Part of a small language model's weights: vocabulary 2048.
Each number is 50 + 10 x the weight over its row's rms, rounded and kept within 0 to 99. Layers, rows and columns count from 0. The size before them is the row's rms in percent of the matrix's.

# layer 22 MLP up, 256x64, rms 0.26, rows 186-240, columns 0-63
118:61 49 42 42 43 31 49 43 54 54 22 54 49 59 49 43 59 35 60 46 58 49 44 55 57 20 62 50 71 58 57 47 33 44 27 43 47 60 33 46 53 47 39 49 39 44 52 58 50 48 47 55 37 57 48 46 46 51 33 48 43 59 60 47
110:48 70 48 42 48 42 52 40 31 42 39 46 57 50 35 30 52 45 67 62 49 53 43 61 43 46 44 65 39 37 48 53 51 49 56 64 27 54 45 51 56 48 69 50 56 50 27 52 39 64 44 43 46 48 34 48 47 58 58 30 39 40 60 48
092:48 56 46 51 54 50 37 47 52 51 64 29 37 39 38 54 62 71 51 61 52 26 66 45 63 46 41 53 52 42 62 54 45 49 52 66 56 46 50 55 57 46 57 43 55 34 25 40 40 56 42 47 40 44 48 37 40 50 70 34 56 44 46 59
083:37 57 68 62 52 56 40 55 60 35 47 52 36 54 49 64 46 44 49 56 75 53 43 56 31 45 54 46 47 39 55 62 69 52 37 52 58 74 42 55 53 43 58 48 35 63 39 52 54 39 57 48 35 49 37 72 50 53 47 41 60 54 46 57
109:45 59 37 59 41 48 35 37 45 50 30 53 52 63 68 53 38 37 40 47 36 45 43 53 40 59 47 56 56 55 48 61 73 57 43 49 62 49 39 56 50 27 59 47 44 34 62 58 40 61 66 67 31 38 50 47 45 55 48 49 43 52 48 40
097:33 42 61 38 45 51 53 64 68 35 53 38 51 59 65 37 64 49 54 47 53 41 58 22 37 68 57 62 39 54 43 60 68 53 44 56 36 54 69 50 38 44 56 52 63 46 51 50 43 45 50 60 56 40 55 41 47 54 35 61 52 48 57 47
112:40 58 62 64 71 40 51 69 54 41 53 63 62 51 54 25 48 61 54 52 39 48 38 53 40 75 46 54 48 46 53 51 52 58 59 49 40 52 60 55 56 38 55 45 65 62 49 43 39 55 53 58 58 33 44 54 53 45 72 51 43 56 46 71
109:35 45 63 39 29 52 64 47 47 58 51 53 62 63 61 43 46 53 55 34 59 46 47 54 49 51 48 50 51 32 47 60 33 55 57 60 63 65 68 45 57 62 60 33 35 48 49 50 50 54 64 41 51 53 53 37 53 62 43 46 40 63 32 71
109:41 42 62 46 46 51 47 44 54 61 50 48 40 43 35 50 62 60 54 34 41 60 35 34 54 29 33 40 57 47 56 34 56 45 61 42 61 50 35 66 60 52 45 24 48 60 46 40 49 59 44 68 42 50 61 53 45 52 54 62 43 50 64 35
095:43 44 59 32 50 45 42 70 61 35 30 57 45 46 63 36 49 71 42 53 41 42 49 55 49 45 33 52 44 40 49 31 60 55 55 55 72 54 45 50 69 50 57 49 45 38 42 49 41 46 31 39 47 59 63 53 55 35 47 49 53 51 57 36
100:51 58 36 44 64 47 42 45 48 50 64 48 40 72 62 50 66 45 54 54 60 63 39 47 43 47 52 56 48 45 44 47 41 45 62 54 40 45 56 62 60 45 59 20 60 54 69 46 58 59 46 59 46 66 29 45 48 61 55 35 64 38 44 49
095:58 49 52 61 47 44 40 47 57 47 38 53 47 48 44 49 56 65 36 50 50 46 36 33 62 38 62 52 59 42 35 55 69 44 57 42 47 37 52 76 43 61 52 25 59 52 43 62 34 51 49 43 41 68 56 59 63 54 65 45 44 64 49 41
105:59 36 53 40 46 29 58 24 45 48 59 57 58 36 48 27 41 48 52 65 55 51 43 50 38 55 54 69 57 50 45 64 61 40 54 49 49 49 52 55 60 45 56 53 55 52 50 39 46 32 58 47 46 74 60 35 62 58 60 51 47 50 68 59
092:55 31 41 49 49 43 57 56 27 41 57 52 39 44 53 51 42 46 53 47 38 56 48 45 56 33 49 43 50 43 52 59 39 47 41 67 48 50 58 46 48 34 46 29 48 37 43 62 63 52 48 40 78 68 72 45 38 44 64 56 59 54 50 43
120:40 59 46 47 56 39 47 42 39 41 17 53 46 38 65 43 50 44 38 40 49 32 39 48 42 51 56 66 44 44 32 57 55 26 58 54 31 69 52 52 39 50 55 54 56 45 50 57 45 43 52 45 54 39 63 50 60 49 34 38 59 53 44 47
104:57 55 42 69 59 80 41 61 51 39 38 48 58 62 45 37 52 49 56 63 37 32 57 53 53 60 48 49 53 45 51 46 59 57 62 49 58 49 42 44 42 35 53 51 51 48 44 66 45 51 62 40 62 50 52 66 59 63 76 53 56 33 38 50
105:39 41 42 43 49 45 49 57 51 21 33 50 53 38 45 48 47 42 59 32 44 66 64 45 35 41 57 49 58 38 56 42 36 45 53 43 49 49 45 65 46 51 59 27 59 59 50 48 49 33 67 53 56 46 59 59 56 67 42 63 50 54 62 37
100:48 46 53 41 50 49 52 40 43 50 59 65 54 48 48 56 58 58 67 60 56 59 44 53 47 39 53 50 51 46 27 52 57 30 67 52 49 73 51 37 55 32 40 50 50 56 34 60 55 40 48 57 44 51 48 57 34 71 51 44 34 36 71 36
094:43 68 57 58 43 35 58 36 27 42 31 66 45 51 56 50 59 38 52 52 47 51 61 57 49 41 64 43 27 53 51 38 58 47 39 60 58 55 51 39 44 64 51 70 59 46 61 51 44 52 45 33 55 49 63 40 51 51 58 34 34 54 45 41
097:50 54 55 41 40 54 46 53 47 68 51 50 70 39 60 62 76 53 47 50 80 60 56 35 55 49 50 54 56 42 44 55 68 50 53 39 63 61 56 46 40 68 59 52 45 39 42 67 38 41 45 47 40 59 56 48 38 39 39 51 56 45 42 50
103:41 36 67 37 42 48 34 69 39 64 57 60 54 44 47 40 60 47 49 49 52 53 33 36 34 52 52 28 34 57 57 58 42 60 40 47 49 54 63 61 44 61 42 58 60 56 48 40 61 47 48 36 37 47 42 61 56 43 53 39 68 43 63 58
092:33 63 49 51 48 56 53 49 55 63 57 53 48 61 68 40 58 50 45 48 50 40 43 37 72 43 23 42 59 59 30 63 44 36 57 44 42 52 45 45 45 40 37 44 49 68 47 64 35 35 42 53 54 50 53 29 43 54 53 43 56 63 54 47
109:35 54 55 58 57 49 44 60 64 51 49 67 53 65 60 65 44 51 62 35 51 56 40 43 65 38 55 60 40 50 64 35 48 51 58 58 61 51 40 37 34 59 57 62 60 47 70 45 59 64 60 58 59 56 67 43 59 58 48 35 49 63 60 60
085:58 41 36 45 45 51 48 54 34 51 59 33 45 66 56 34 41 34 46 30 48 40 32 49 59 38 53 52 51 52 52 57 45 45 65 58 71 48 71 58 47 47 56 50 43 43 47 49 46 66 51 53 40 62 37 45 57 57 51 27 61 64 64 42
094:39 56 67 52 32 46 56 48 53 60 47 41 43 57 40 30 49 44 53 44 54 41 46 43 44 65 42 58 32 52 58 54 46 52 40 67 62 39 46 45 62 42 47 66 58 43 57 53 58 58 52 54 66 69 25 64 54 35 49 58 39 58 40 37
100:50 45 45 53 46 50 57 65 41 57 34 41 52 43 35 47 55 41 54 52 53 25 45 63 53 37 53 66 68 44 71 54 45 64 51 47 56 49 32 53 37 50 47 39 53 58 39 64 60 39 59 30 36 60 55 52 59 45 50 67 60 43 55 40
104:44 63 60 31 52 54 42 44 43 40 34 40 43 49 60 48 53 60 49 49 48 44 63 49 40 57 38 50 36 62 53 68 61 59 35 63 40 58 37 56 61 33 65 47 54 40 27 61 48 66 51 44 40 39 60 38 43 52 32 55 42 48 50 46
092:51 56 62 56 62 41 54 37 53 59 45 44 57 55 47 62 56 41 57 65 71 39 50 31 48 48 52 44 52 35 45 45 52 58 52 57 43 34 49 55 20 50 53 31 62 62 45 74 57 42 58 53 63 42 57 59 48 47 39 36 57 41 45 44
094:54 46 36 49 39 27 54 56 37 49 33 46 42 50 39 33 57 59 62 65 40 57 37 41 55 50 55 43 45 40 37 48 45 60 57 48 49 44 33 52 58 58 21 55 54 69 47 54 34 49 68 46 50 42 54 64 39 49 58 43 48 42 60 58
092:55 51 60 62 42 43 57 43 49 57 44 64 62 43 51 55 49 55 66 72 57 36 72 38 53 43 36 35 46 48 54 54 43 64 48 52 57 54 36 59 37 43 35 38 44 39 43 26 45 49 38 47 45 57 54 62 36 55 54 50 34 48 30 48
100:40 75 55 32 38 47 49 46 43 62 54 49 47 28 75 42 54 45 46 60 47 59 38 55 42 29 54 66 39 50 45 44 48 52 52 61 45 62 37 35 50 65 67 46 31 50 41 51 49 65 61 48 39 52 56 50 47 63 48 46 56 49 49 44
102:61 37 58 59 35 53 56 48 42 63 41 42 40 61 54 61 57 53 55 59 47 51 39 53 51 40 48 16 52 44 67 55 62 45 51 31 64 41 61 54 51 53 47 39 43 68 55 63 44 37 39 43 39 47 40 44 64 55 61 31 44 48 54 48
096:45 56 49 47 63 62 51 53 63 62 43 43 57 57 47 39 49 49 42 52 44 66 56 48 54 56 57 38 48 42 46 65 75 50 59 43 40 51 54 38 64 35 63 59 63 56 35 61 48 51 49 63 29 34 37 40 45 69 40 52 45 65 53 68
105:60 48 47 42 66 44 45 48 56 51 46 57 42 53 41 44 66 48 32 39 54 56 36 47 58 25 40 52 30 48 43 40 66 56 58 51 58 43 57 55 59 56 36 46 65 54 49 43 65 54 39 25 67 63 61 54 45 50 49 37 52 59 33 52
095:72 45 52 47 47 41 31 32 40 51 47 56 45 53 45 61 65 51 50 27 54 30 43 52 50 50 54 41 52 43 64 52 45 59 43 36 63 40 53 55 52 42 40 49 44 48 37 38 71 60 41 43 57 64 35 40 47 32 60 50 64 57 50 44
096:57 59 51 62 50 37 56 52 51 43 62 55 46 68 51 39 54 67 51 45 57 47 43 45 59 28 45 72 43 51 43 50 53 70 49 41 49 50 50 70 36 59 52 35 46 49 49 28 51 33 73 47 35 38 49 45 60 63 42 50 59 52 47 63
100:40 63 49 46 35 58 55 57 46 39 59 39 55 52 51 47 49 54 43 58 49 38 62 31 43 41 60 28 52 33 51 53 54 42 54 61 60 51 52 38 54 71 59 49 64 33 52 57 52 62 49 41 50 78 58 36 62 33 60 57 55 59 43 57
099:43 55 41 69 41 48 43 54 41 65 44 35 55 42 56 36 60 45 47 55 48 46 43 37 49 38 47 37 67 57 72 40 46 56 42 50 37 54 51 36 59 46 37 25 61 51 38 54 56 48 60 72 58 43 50 67 63 41 45 42 50 54 39 57
088:47 50 52 41 48 44 61 51 50 55 54 30 47 66 56 30 63 64 52 70 63 52 59 42 48 35 41 40 48 52 49 63 34 70 31 47 34 46 54 65 61 43 55 44 68 51 54 43 54 50 52 51 41 51 49 44 33 39 33 57 62 46 40 54
105:75 28 53 42 38 54 41 47 44 37 40 44 53 59 63 38 62 46 36 49 54 31 46 53 59 45 47 45 27 37 43 64 54 54 56 45 47 65 59 38 40 47 52 52 43 52 45 45 52 30 47 34 66 56 49 43 48 54 47 51 36 54 33 49
103:47 52 47 56 50 52 52 62 49 29 40 57 49 58 63 38 48 68 50 53 51 51 36 56 42 51 56 40 40 56 51 40 45 26 72 55 31 63 48 43 60 43 51 43 56 61 43 57 25 42 32 45 49 33 55 51 50 47 48 40 54 63 66 40
091:46 52 61 49 54 60 40 46 60 53 39 54 63 65 48 57 42 37 39 42 54 37 48 42 45 55 32 27 29 45 61 49 52 39 57 39 42 54 56 47 59 38 44 44 54 53 41 62 56 28 42 30 39 45 42 57 59 63 69 37 54 57 52 40
089:50 78 49 43 54 70 41 54 49 57 46 41 60 41 43 57 52 27 40 44 43 46 44 36 54 36 58 55 46 57 45 47 60 68 63 49 48 46 60 64 50 67 39 45 57 59 41 49 54 26 55 54 42 30 48 53 61 46 62 41 52 43 58 64
087:71 40 48 56 24 38 45 47 68 66 66 46 66 36 61 47 42 58 46 56 33 49 44 34 47 49 53 49 40 40 50 55 52 44 59 32 53 41 47 64 41 49 47 41 58 32 63 47 48 61 52 44 43 52 65 56 53 52 52 46 62 32 53 44
099:49 57 60 54 51 39 60 48 43 39 53 37 46 42 39 41 38 54 55 43 24 64 70 41 40 56 53 49 41 48 62 40 55 48 60 49 41 41 41 69 49 41 56 26 51 41 42 44 45 57 62 56 64 68 45 37 32 43 65 56 39 52 48 48
100:34 50 50 53 52 63 41 23 40 45 56 79 46 50 50 50 52 43 44 61 55 54 56 42 67 37 52 49 51 35 36 64 51 37 44 71 57 52 62 55 59 56 51 55 55 48 55 56 46 36 45 56 50 31 56 38 52 55 37 56 35 51 69 54
106:63 51 50 71 46 58 54 57 25 51 40 45 76 60 49 51 39 50 58 45 43 37 33 44 48 46 56 55 44 58 61 50 47 57 64 40 54 45 30 56 47 41 44 57 64 62 57 42 64 42 60 67 54 44 57 46 54 74 45 61 59 52 53 48
102:43 59 56 37 42 51 50 36 50 60 61 46 69 46 50 60 65 43 31 46 38 44 43 54 68 31 55 53 44 40 60 45 71 47 50 41 50 40 44 47 38 34 52 59 54 52 36 47 52 45 67 52 59 52 62 60 47 54 72 54 70 42 56 42
091:51 42 65 56 35 40 40 65 42 45 49 47 54 62 52 42 45 67 51 57 56 44 48 58 46 53 59 73 46 44 61 53 47 48 67 43 40 59 58 43 46 58 65 66 51 44 48 35 47 52 44 34 64 50 25 47 49 33 61 46 32 59 67 46
093:52 33 52 48 30 58 57 44 68 53 42 48 64 63 37 30 54 46 60 54 43 58 48 48 42 51 54 47 46 36 47 59 53 63 38 66 66 52 70 23 51 40 50 55 52 42 51 36 45 57 55 37 47 59 52 51 47 63 50 55 48 52 73 61
099:58 42 36 57 37 60 29 44 49 41 48 67 64 50 33 54 50 57 56 53 51 38 50 38 44 34 56 45 53 40 38 47 43 42 41 41 42 40 47 24 58 52 37 50 57 51 51 48 43 39 45 57 63 61 46 48 57 22 49 42 35 43 50 36
087:59 43 56 41 58 45 35 37 46 59 34 52 57 45 59 50 52 57 44 48 37 53 38 42 75 54 45 28 47 54 55 65 44 62 75 46 55 34 58 48 54 45 38 38 58 61 44 39 63 55 49 44 30 60 56 41 46 37 36 46 50 43 40 56
090:53 41 42 65 52 48 52 55 61 51 59 40 68 59 59 55 45 59 57 42 56 64 47 45 36 54 18 36 66 49 48 49 59 71 60 32 60 47 68 46 52 54 56 36 49 47 40 49 65 47 50 55 40 49 51 57 47 42 50 60 41 45 30 61
097:48 58 45 62 54 63 42 43 44 48 51 44 56 56 53 40 67 45 53 49 46 50 53 30 59 32 32 65 66 52 49 73 61 62 59 52 48 66 51 34 55 48 53 47 51 45 41 44 49 50 50 58 52 57 55 44 52 51 18 56 30 45 62 34
098:55 51 50 69 46 56 62 54 61 43 41 35 49 42 46 48 57 56 29 39 42 41 41 52 71 26 59 65 54 59 43 61 39 64 64 44 43 42 47 45 48 38 59 50 50 63 40 46 50 47 53 64 50 58 38 27 38 59 32 46 50 47 43 50
# layer 22 MLP down (transposed), 256x64, rms 0.292, rows 186-239, columns 0-63
099:56 55 57 55 58 37 40 58 52 71 46 66 53 51 61 54 45 52 45 45 48 39 76 61 70 46 65 58 55 68 51 40 46 54 64 42 53 45 35 56 39 41 33 41 43 40 68 55 57 44 56 51 45 44 47 62 44 60 52 57 56 31 60 38
111:56 50 59 57 63 34 25 43 53 50 34 54 42 39 50 52 47 38 46 49 65 56 55 51 37 52 60 60 40 42 41 57 55 55 37 93 44 59 44 49 51 42 43 48 45 46 61 48 47 36 61 45 43 58 55 45 50 58 54 57 47 37 64 44
099:59 41 52 68 61 64 53 63 32 65 36 52 42 45 53 62 64 44 61 52 43 53 53 51 40 48 53 60 45 46 58 54 45 59 57 37 25 52 40 36 27 44 46 48 62 62 51 49 43 70 53 43 54 63 34 63 46 40 54 45 37 52 48 43
087:49 63 40 38 75 37 52 44 45 44 50 44 49 60 44 53 45 51 44 55 63 39 44 54 38 55 38 44 48 44 37 44 76 37 42 64 45 51 51 50 41 50 46 42 28 65 43 61 56 51 51 72 61 53 60 35 54 58 28 42 49 42 44 46
098:53 34 53 61 64 69 46 55 65 41 54 64 48 41 48 48 28 61 69 44 50 47 41 50 54 64 52 43 55 47 44 58 51 51 42 29 40 55 48 47 50 42 39 69 52 58 38 44 47 49 32 53 69 51 50 54 71 45 61 50 57 66 65 43
094:65 67 28 71 44 45 49 52 53 53 61 52 42 44 48 44 37 52 49 51 58 66 60 31 39 51 50 56 50 42 41 48 46 50 52 58 45 42 26 38 56 51 40 73 65 39 59 48 66 38 31 47 45 58 50 59 56 56 44 49 55 53 60 62
117:60 42 46 46 39 41 57 43 59 68 35 54 54 38 35 67 47 54 54 47 43 38 68 43 50 41 65 62 61 51 44 61 53 41 48 56 56 34 46 58 40 45 37 34 49 48 45 45 56 55 43 42 32 50 59 61 50 66 32 61 70 42 39 38
100:57 30 32 55 45 51 45 42 56 48 67 45 54 46 65 33 66 63 49 58 52 50 33 54 51 55 38 69 49 45 60 34 41 50 50 52 51 55 54 49 33 71 47 52 42 72 36 55 50 45 45 59 46 53 46 44 52 58 68 48 44 73 40 52
111:47 53 33 50 10 51 52 38 61 76 67 42 53 39 55 53 37 48 54 49 52 62 62 61 49 37 58 56 50 42 45 54 56 51 48 41 56 47 42 47 59 49 62 60 75 49 52 59 41 45 52 42 41 67 50 43 49 59 57 46 43 49 56 53
094:43 36 35 73 49 70 66 54 46 65 42 54 51 40 39 60 57 37 58 27 53 60 57 50 35 54 63 51 38 55 47 55 47 41 45 52 39 44 52 55 44 33 48 56 56 46 51 38 47 65 46 54 40 65 40 63 65 59 59 47 54 65 45 61
096:62 67 50 44 38 57 51 48 51 50 41 42 52 53 32 52 49 49 39 41 53 62 35 68 58 47 44 39 27 47 50 39 43 37 39 56 51 45 59 40 42 57 43 47 73 25 44 50 40 54 31 56 59 44 42 41 38 40 48 45 57 69 52 53
094:40 54 69 39 59 43 53 47 58 57 53 50 69 39 51 58 51 50 50 25 52 43 62 43 83 47 51 49 30 44 44 52 37 61 42 51 36 53 62 49 63 38 55 50 37 65 46 50 51 48 66 61 52 43 60 54 48 57 52 40 61 44 62 54
088:69 45 63 61 55 62 40 67 68 52 45 39 56 49 38 46 42 61 52 58 45 66 51 58 48 38 56 32 47 66 51 45 49 59 66 50 48 53 49 57 50 60 57 42 49 53 57 63 39 65 40 56 39 20 53 57 44 43 36 60 42 63 42 41
085:48 56 61 65 40 44 62 53 52 56 51 32 51 49 33 50 53 73 35 58 55 44 64 51 69 35 40 38 51 60 50 54 47 51 40 56 75 56 56 41 48 49 50 66 53 48 53 60 50 55 49 39 25 49 45 46 45 53 33 52 43 52 35 35
122:45 60 45 41 45 47 62 36 54 48 50 53 73 36 49 50 46 32 62 45 56 38 51 68 56 66 48 63 41 48 32 59 35 49 36 61 27 53 45 49 44 37 57 42 50 43 53 61 38 33 48 58 57 45 53 45 67 36 63 38 57 39 51 49
086:42 44 43 26 49 45 46 50 38 51 36 59 56 48 64 80 32 48 62 52 65 53 57 50 55 45 54 47 38 37 51 43 37 40 41 56 58 55 50 61 48 59 44 62 44 52 41 40 41 73 46 70 58 54 43 42 57 44 42 66 50 61 55 47
107:38 67 52 49 63 44 45 64 51 44 60 63 36 50 59 29 49 46 43 43 43 60 50 48 32 56 41 57 50 47 49 43 55 55 42 51 66 31 45 65 49 59 37 35 44 41 37 58 28 59 72 44 46 52 62 50 44 54 55 65 51 42 48 68
098:57 44 49 48 41 41 48 52 47 42 54 55 48 52 21 75 55 61 47 46 54 56 38 46 31 46 57 38 69 55 61 74 60 50 61 51 45 49 55 48 42 42 51 47 51 61 62 37 38 57 56 43 59 48 33 58 53 64 50 72 39 36 47 56
091:58 47 54 57 55 67 49 44 50 63 38 36 30 51 52 42 36 59 45 49 48 57 50 54 54 46 26 46 49 49 39 47 60 69 52 37 35 59 50 61 60 61 37 51 59 48 39 53 60 42 67 70 51 58 32 64 63 48 41 59 47 48 42 65
104:51 57 61 50 58 76 48 49 39 48 54 75 47 42 33 57 34 56 45 48 63 72 49 57 52 54 43 57 61 51 58 49 57 38 44 45 57 44 42 46 41 40 51 43 53 48 50 39 49 51 45 42 39 65 80 62 34 39 49 63 51 48 62 61
103:53 45 43 34 52 49 50 50 47 42 64 64 49 52 62 40 52 34 46 57 43 46 40 39 33 59 40 39 42 50 45 47 57 54 56 39 43 50 51 44 44 48 49 69 55 52 63 62 55 66 35 55 45 43 72 70 47 32 43 31 71 52 67 42
098:45 41 35 56 67 52 32 48 52 56 65 32 49 51 40 54 53 49 48 49 45 41 71 38 51 57 59 33 51 52 62 41 56 62 58 59 40 56 36 50 44 58 28 48 40 40 41 39 66 51 59 43 75 43 42 64 49 41 52 45 48 35 41 56
109:70 53 41 38 67 52 58 44 46 56 48 46 69 36 59 60 57 44 49 48 40 51 59 51 54 46 65 44 31 44 45 48 54 40 42 32 38 63 43 63 53 52 35 33 45 57 42 69 50 50 52 35 43 59 63 70 44 62 61 48 45 58 43 59
096:63 58 57 54 32 49 68 39 32 72 51 51 49 46 43 50 36 42 49 57 40 59 60 61 48 48 53 45 47 49 53 43 52 49 43 38 27 60 55 23 68 45 37 51 49 51 71 55 57 46 43 50 45 32 49 58 54 40 52 50 40 39 35 46
102:50 55 47 46 62 44 56 59 37 50 48 63 53 56 50 63 57 34 45 46 68 52 52 49 52 68 63 55 58 38 52 55 26 65 33 34 56 47 44 53 37 64 38 45 77 41 32 47 55 38 46 47 55 58 40 30 52 54 43 45 48 48 39 52
093:51 53 70 33 52 52 59 60 60 42 40 39 53 58 65 49 40 53 45 55 50 60 55 57 51 56 49 26 46 41 27 63 50 51 51 38 30 59 77 54 57 54 55 35 41 42 55 49 48 52 45 52 58 39 56 56 47 27 65 50 57 40 52 60
112:55 56 46 76 48 59 50 41 53 71 38 46 46 42 55 38 35 30 39 53 62 51 33 58 53 47 53 53 46 60 61 42 60 53 66 47 63 61 47 67 53 54 35 49 45 31 54 43 66 46 52 40 54 59 41 73 50 49 45 44 52 57 64 51
086:67 47 46 59 55 51 56 49 57 41 54 60 52 56 49 60 69 51 47 39 43 42 38 58 29 56 69 55 65 47 45 49 51 41 51 45 67 34 44 60 75 36 45 40 42 54 47 50 29 60 53 36 58 38 58 34 54 46 45 60 36 58 58 57
093:54 57 58 44 60 67 49 46 57 48 52 51 61 66 54 57 56 51 46 30 49 55 44 62 42 63 56 56 34 55 57 39 55 49 35 52 65 43 66 36 34 50 57 43 63 41 53 37 53 66 46 42 48 48 46 38 44 58 29 56 61 64 72 35
091:42 50 55 51 35 40 45 48 56 36 63 49 42 56 32 49 56 46 56 43 52 57 20 55 59 58 47 47 62 40 36 50 47 45 32 57 41 54 42 40 63 44 71 56 53 50 58 68 56 41 48 54 57 40 47 25 59 39 43 46 59 37 56 37
085:65 42 59 78 67 53 59 48 66 55 32 48 44 69 34 37 42 56 50 52 40 44 43 36 58 65 47 56 51 43 68 50 62 65 47 58 50 40 39 43 44 48 47 43 33 42 41 48 41 47 51 53 39 51 42 34 58 45 42 65 58 49 49 45
091:49 53 39 50 54 41 36 41 61 31 61 49 39 56 49 30 46 50 37 34 58 44 52 59 71 46 32 58 35 49 27 63 50 45 52 61 42 56 32 49 52 50 52 53 51 49 54 32 58 44 52 50 66 61 45 59 57 55 60 65 51 42 64 59
097:63 42 50 67 45 46 48 50 49 36 43 47 45 52 68 40 65 35 32 36 60 42 40 43 53 27 56 50 55 54 63 46 30 57 65 40 52 45 42 49 61 50 48 57 35 44 46 47 48 45 54 51 69 45 62 64 48 46 68 59 62 35 57 60
106:38 36 56 44 35 57 61 40 55 66 50 34 68 42 43 55 50 69 65 63 32 49 47 49 46 58 59 54 51 47 35 64 55 51 48 51 43 58 51 41 43 59 66 58 58 47 49 61 54 61 62 53 38 33 40 41 51 44 32 62 62 32 57 44
097:45 66 43 44 57 59 45 55 55 50 45 43 60 52 61 44 51 57 31 64 42 70 50 49 53 51 58 37 51 60 32 51 37 49 42 62 64 45 40 56 58 27 62 53 50 33 70 63 44 46 47 40 53 43 62 65 47 60 30 43 42 52 50 63
097:27 31 46 54 33 57 40 47 42 57 32 64 54 44 61 55 48 27 58 48 57 66 71 61 59 44 57 43 38 39 52 42 58 63 42 44 52 61 57 31 42 48 59 53 50 52 55 75 37 50 49 48 48 63 47 51 49 45 52 57 54 52 52 53
129:54 56 45 61 57 39 44 45 57 43 63 57 31 17 45 36 67 44 50 69 44 46 30 56 55 51 52 64 38 56 37 36 49 62 50 55 46 49 44 59 52 50 43 59 57 61 64 54 57 54 52 40 41 60 57 47 31 43 42 48 38 59 62 45
098:55 68 63 49 43 49 64 45 53 61 56 65 40 47 42 42 59 49 60 58 40 38 61 51 33 51 41 49 64 54 43 47 51 39 40 59 58 45 55 40 53 54 58 40 56 51 41 42 58 76 49 41 59 50 44 31 60 34 50 55 69 31 35 38
104:53 44 38 50 57 56 46 53 63 62 61 46 62 53 42 75 36 63 57 50 43 52 55 76 52 52 50 71 44 56 25 49 52 53 55 55 49 36 48 50 50 51 56 59 58 31 45 50 56 33 45 39 50 65 53 50 64 57 67 50 64 55 46 37
098:49 56 50 44 29 63 61 44 58 53 46 48 48 59 37 54 44 49 58 59 45 58 47 40 57 48 43 55 43 55 52 53 59 37 44 46 56 38 43 59 62 60 56 59 46 45 36 37 60 62 61 39 42 32 65 29 49 57 38 36 85 53 54 44
102:47 45 41 37 67 49 52 41 42 57 41 38 47 51 63 54 42 65 54 37 63 74 43 29 57 35 34 48 39 47 47 66 56 54 40 52 46 30 56 42 57 56 49 53 35 61 56 47 64 60 50 63 42 35 54 65 44 60 51 41 46 56 43 57
096:59 43 46 36 38 40 47 34 42 44 43 47 55 53 45 33 53 65 54 53 47 53 64 73 40 59 35 60 59 48 46 48 36 45 46 58 41 56 28 52 35 66 61 47 40 44 42 52 57 60 56 39 47 59 52 50 58 57 62 61 57 52 53 20
098:42 50 44 43 52 36 46 47 59 29 55 56 39 52 35 52 69 28 36 46 50 59 42 49 49 45 49 51 60 67 49 46 69 43 40 48 37 45 70 48 33 55 52 41 52 57 49 40 42 70 40 49 57 58 53 36 45 53 46 69 58 33 42 57
087:58 53 55 69 68 42 35 59 50 40 32 63 40 62 36 50 47 31 38 52 61 64 56 49 56 51 47 54 61 40 62 38 66 56 55 69 49 61 57 54 27 51 62 47 43 46 45 43 49 49 31 40 35 57 58 51 55 46 61 59 48 51 47 49
106:44 44 30 67 58 62 35 42 57 56 38 37 56 49 36 62 53 47 48 46 49 55 56 53 36 49 44 62 43 43 41 39 53 58 63 50 53 55 41 32 41 38 45 61 49 52 39 41 57 49 39 56 51 26 43 42 49 47 44 57 41 76 62 29
095:57 31 51 38 40 53 59 58 60 45 44 55 68 57 41 49 75 54 54 45 38 37 35 60 44 71 49 50 58 71 57 49 52 44 54 58 55 63 36 44 34 51 48 45 42 47 35 41 53 57 46 59 48 43 60 35 66 41 54 54 61 60 50 34
104:39 58 37 45 61 66 55 56 50 55 61 46 42 60 46 50 62 52 47 38 65 55 28 50 50 55 38 41 51 38 58 37 35 68 33 33 43 65 30 38 68 48 66 58 59 47 55 37 48 54 34 46 46 52 52 51 63 46 58 49 50 62 53 44
093:50 43 46 53 53 45 50 47 40 32 42 57 27 40 41 41 47 49 45 36 56 54 72 54 50 59 46 58 53 52 57 41 47 61 68 59 51 59 51 61 47 55 44 50 52 58 44 47 71 45 46 56 48 39 38 45 46 58 52 30 50 78 32 28
111:59 43 46 43 64 61 50 40 55 66 75 45 43 35 46 50 52 44 50 47 50 58 52 59 45 42 41 36 60 62 36 64 44 57 57 51 68 55 25 43 48 62 51 53 54 28 60 60 35 41 44 54 35 34 40 41 49 54 44 64 46 45 48 45
093:70 55 52 44 55 46 57 57 32 48 40 73 30 39 56 46 36 65 53 47 59 34 52 44 55 57 54 65 46 64 39 35 38 53 51 54 53 52 38 51 56 65 44 38 55 60 33 53 59 52 49 42 54 52 48 51 43 41 68 29 37 40 46 45
090:54 45 59 68 48 53 58 53 64 60 43 47 50 59 78 51 39 50 50 47 46 43 50 40 64 45 50 48 35 66 58 47 48 48 37 35 41 67 47 57 28 37 53 49 40 65 41 32 66 52 53 51 44 44 63 64 45 34 43 43 41 47 57 61
085:53 50 44 41 48 53 56 60 41 58 45 40 43 43 45 43 66 49 60 60 45 34 59 55 59 39 40 48 53 54 41 49 48 44 38 28 40 61 63 62 38 51 47 58 58 32 31 61 49 40 46 60 66 44 58 34 75 66 63 60 46 49 55 63
091:35 46 67 37 62 67 62 61 36 49 60 56 50 38 54 46 52 33 49 48 53 19 48 67 50 46 54 70 42 43 35 52 59 50 29 55 51 47 45 36 45 37 56 43 45 58 52 56 38 56 62 55 48 52 46 56 44 63 48 69 46 47 48 55
106:35 54 45 55 37 52 58 48 41 58 61 54 57 55 56 53 42 49 44 42 47 43 35 54 59 70 48 58 57 50 43 62 71 44 53 48 35 38 46 56 68 35 76 48 65 69 66 41 57 51 45 54 52 62 45 61 37 55 45 39 61 36 57 41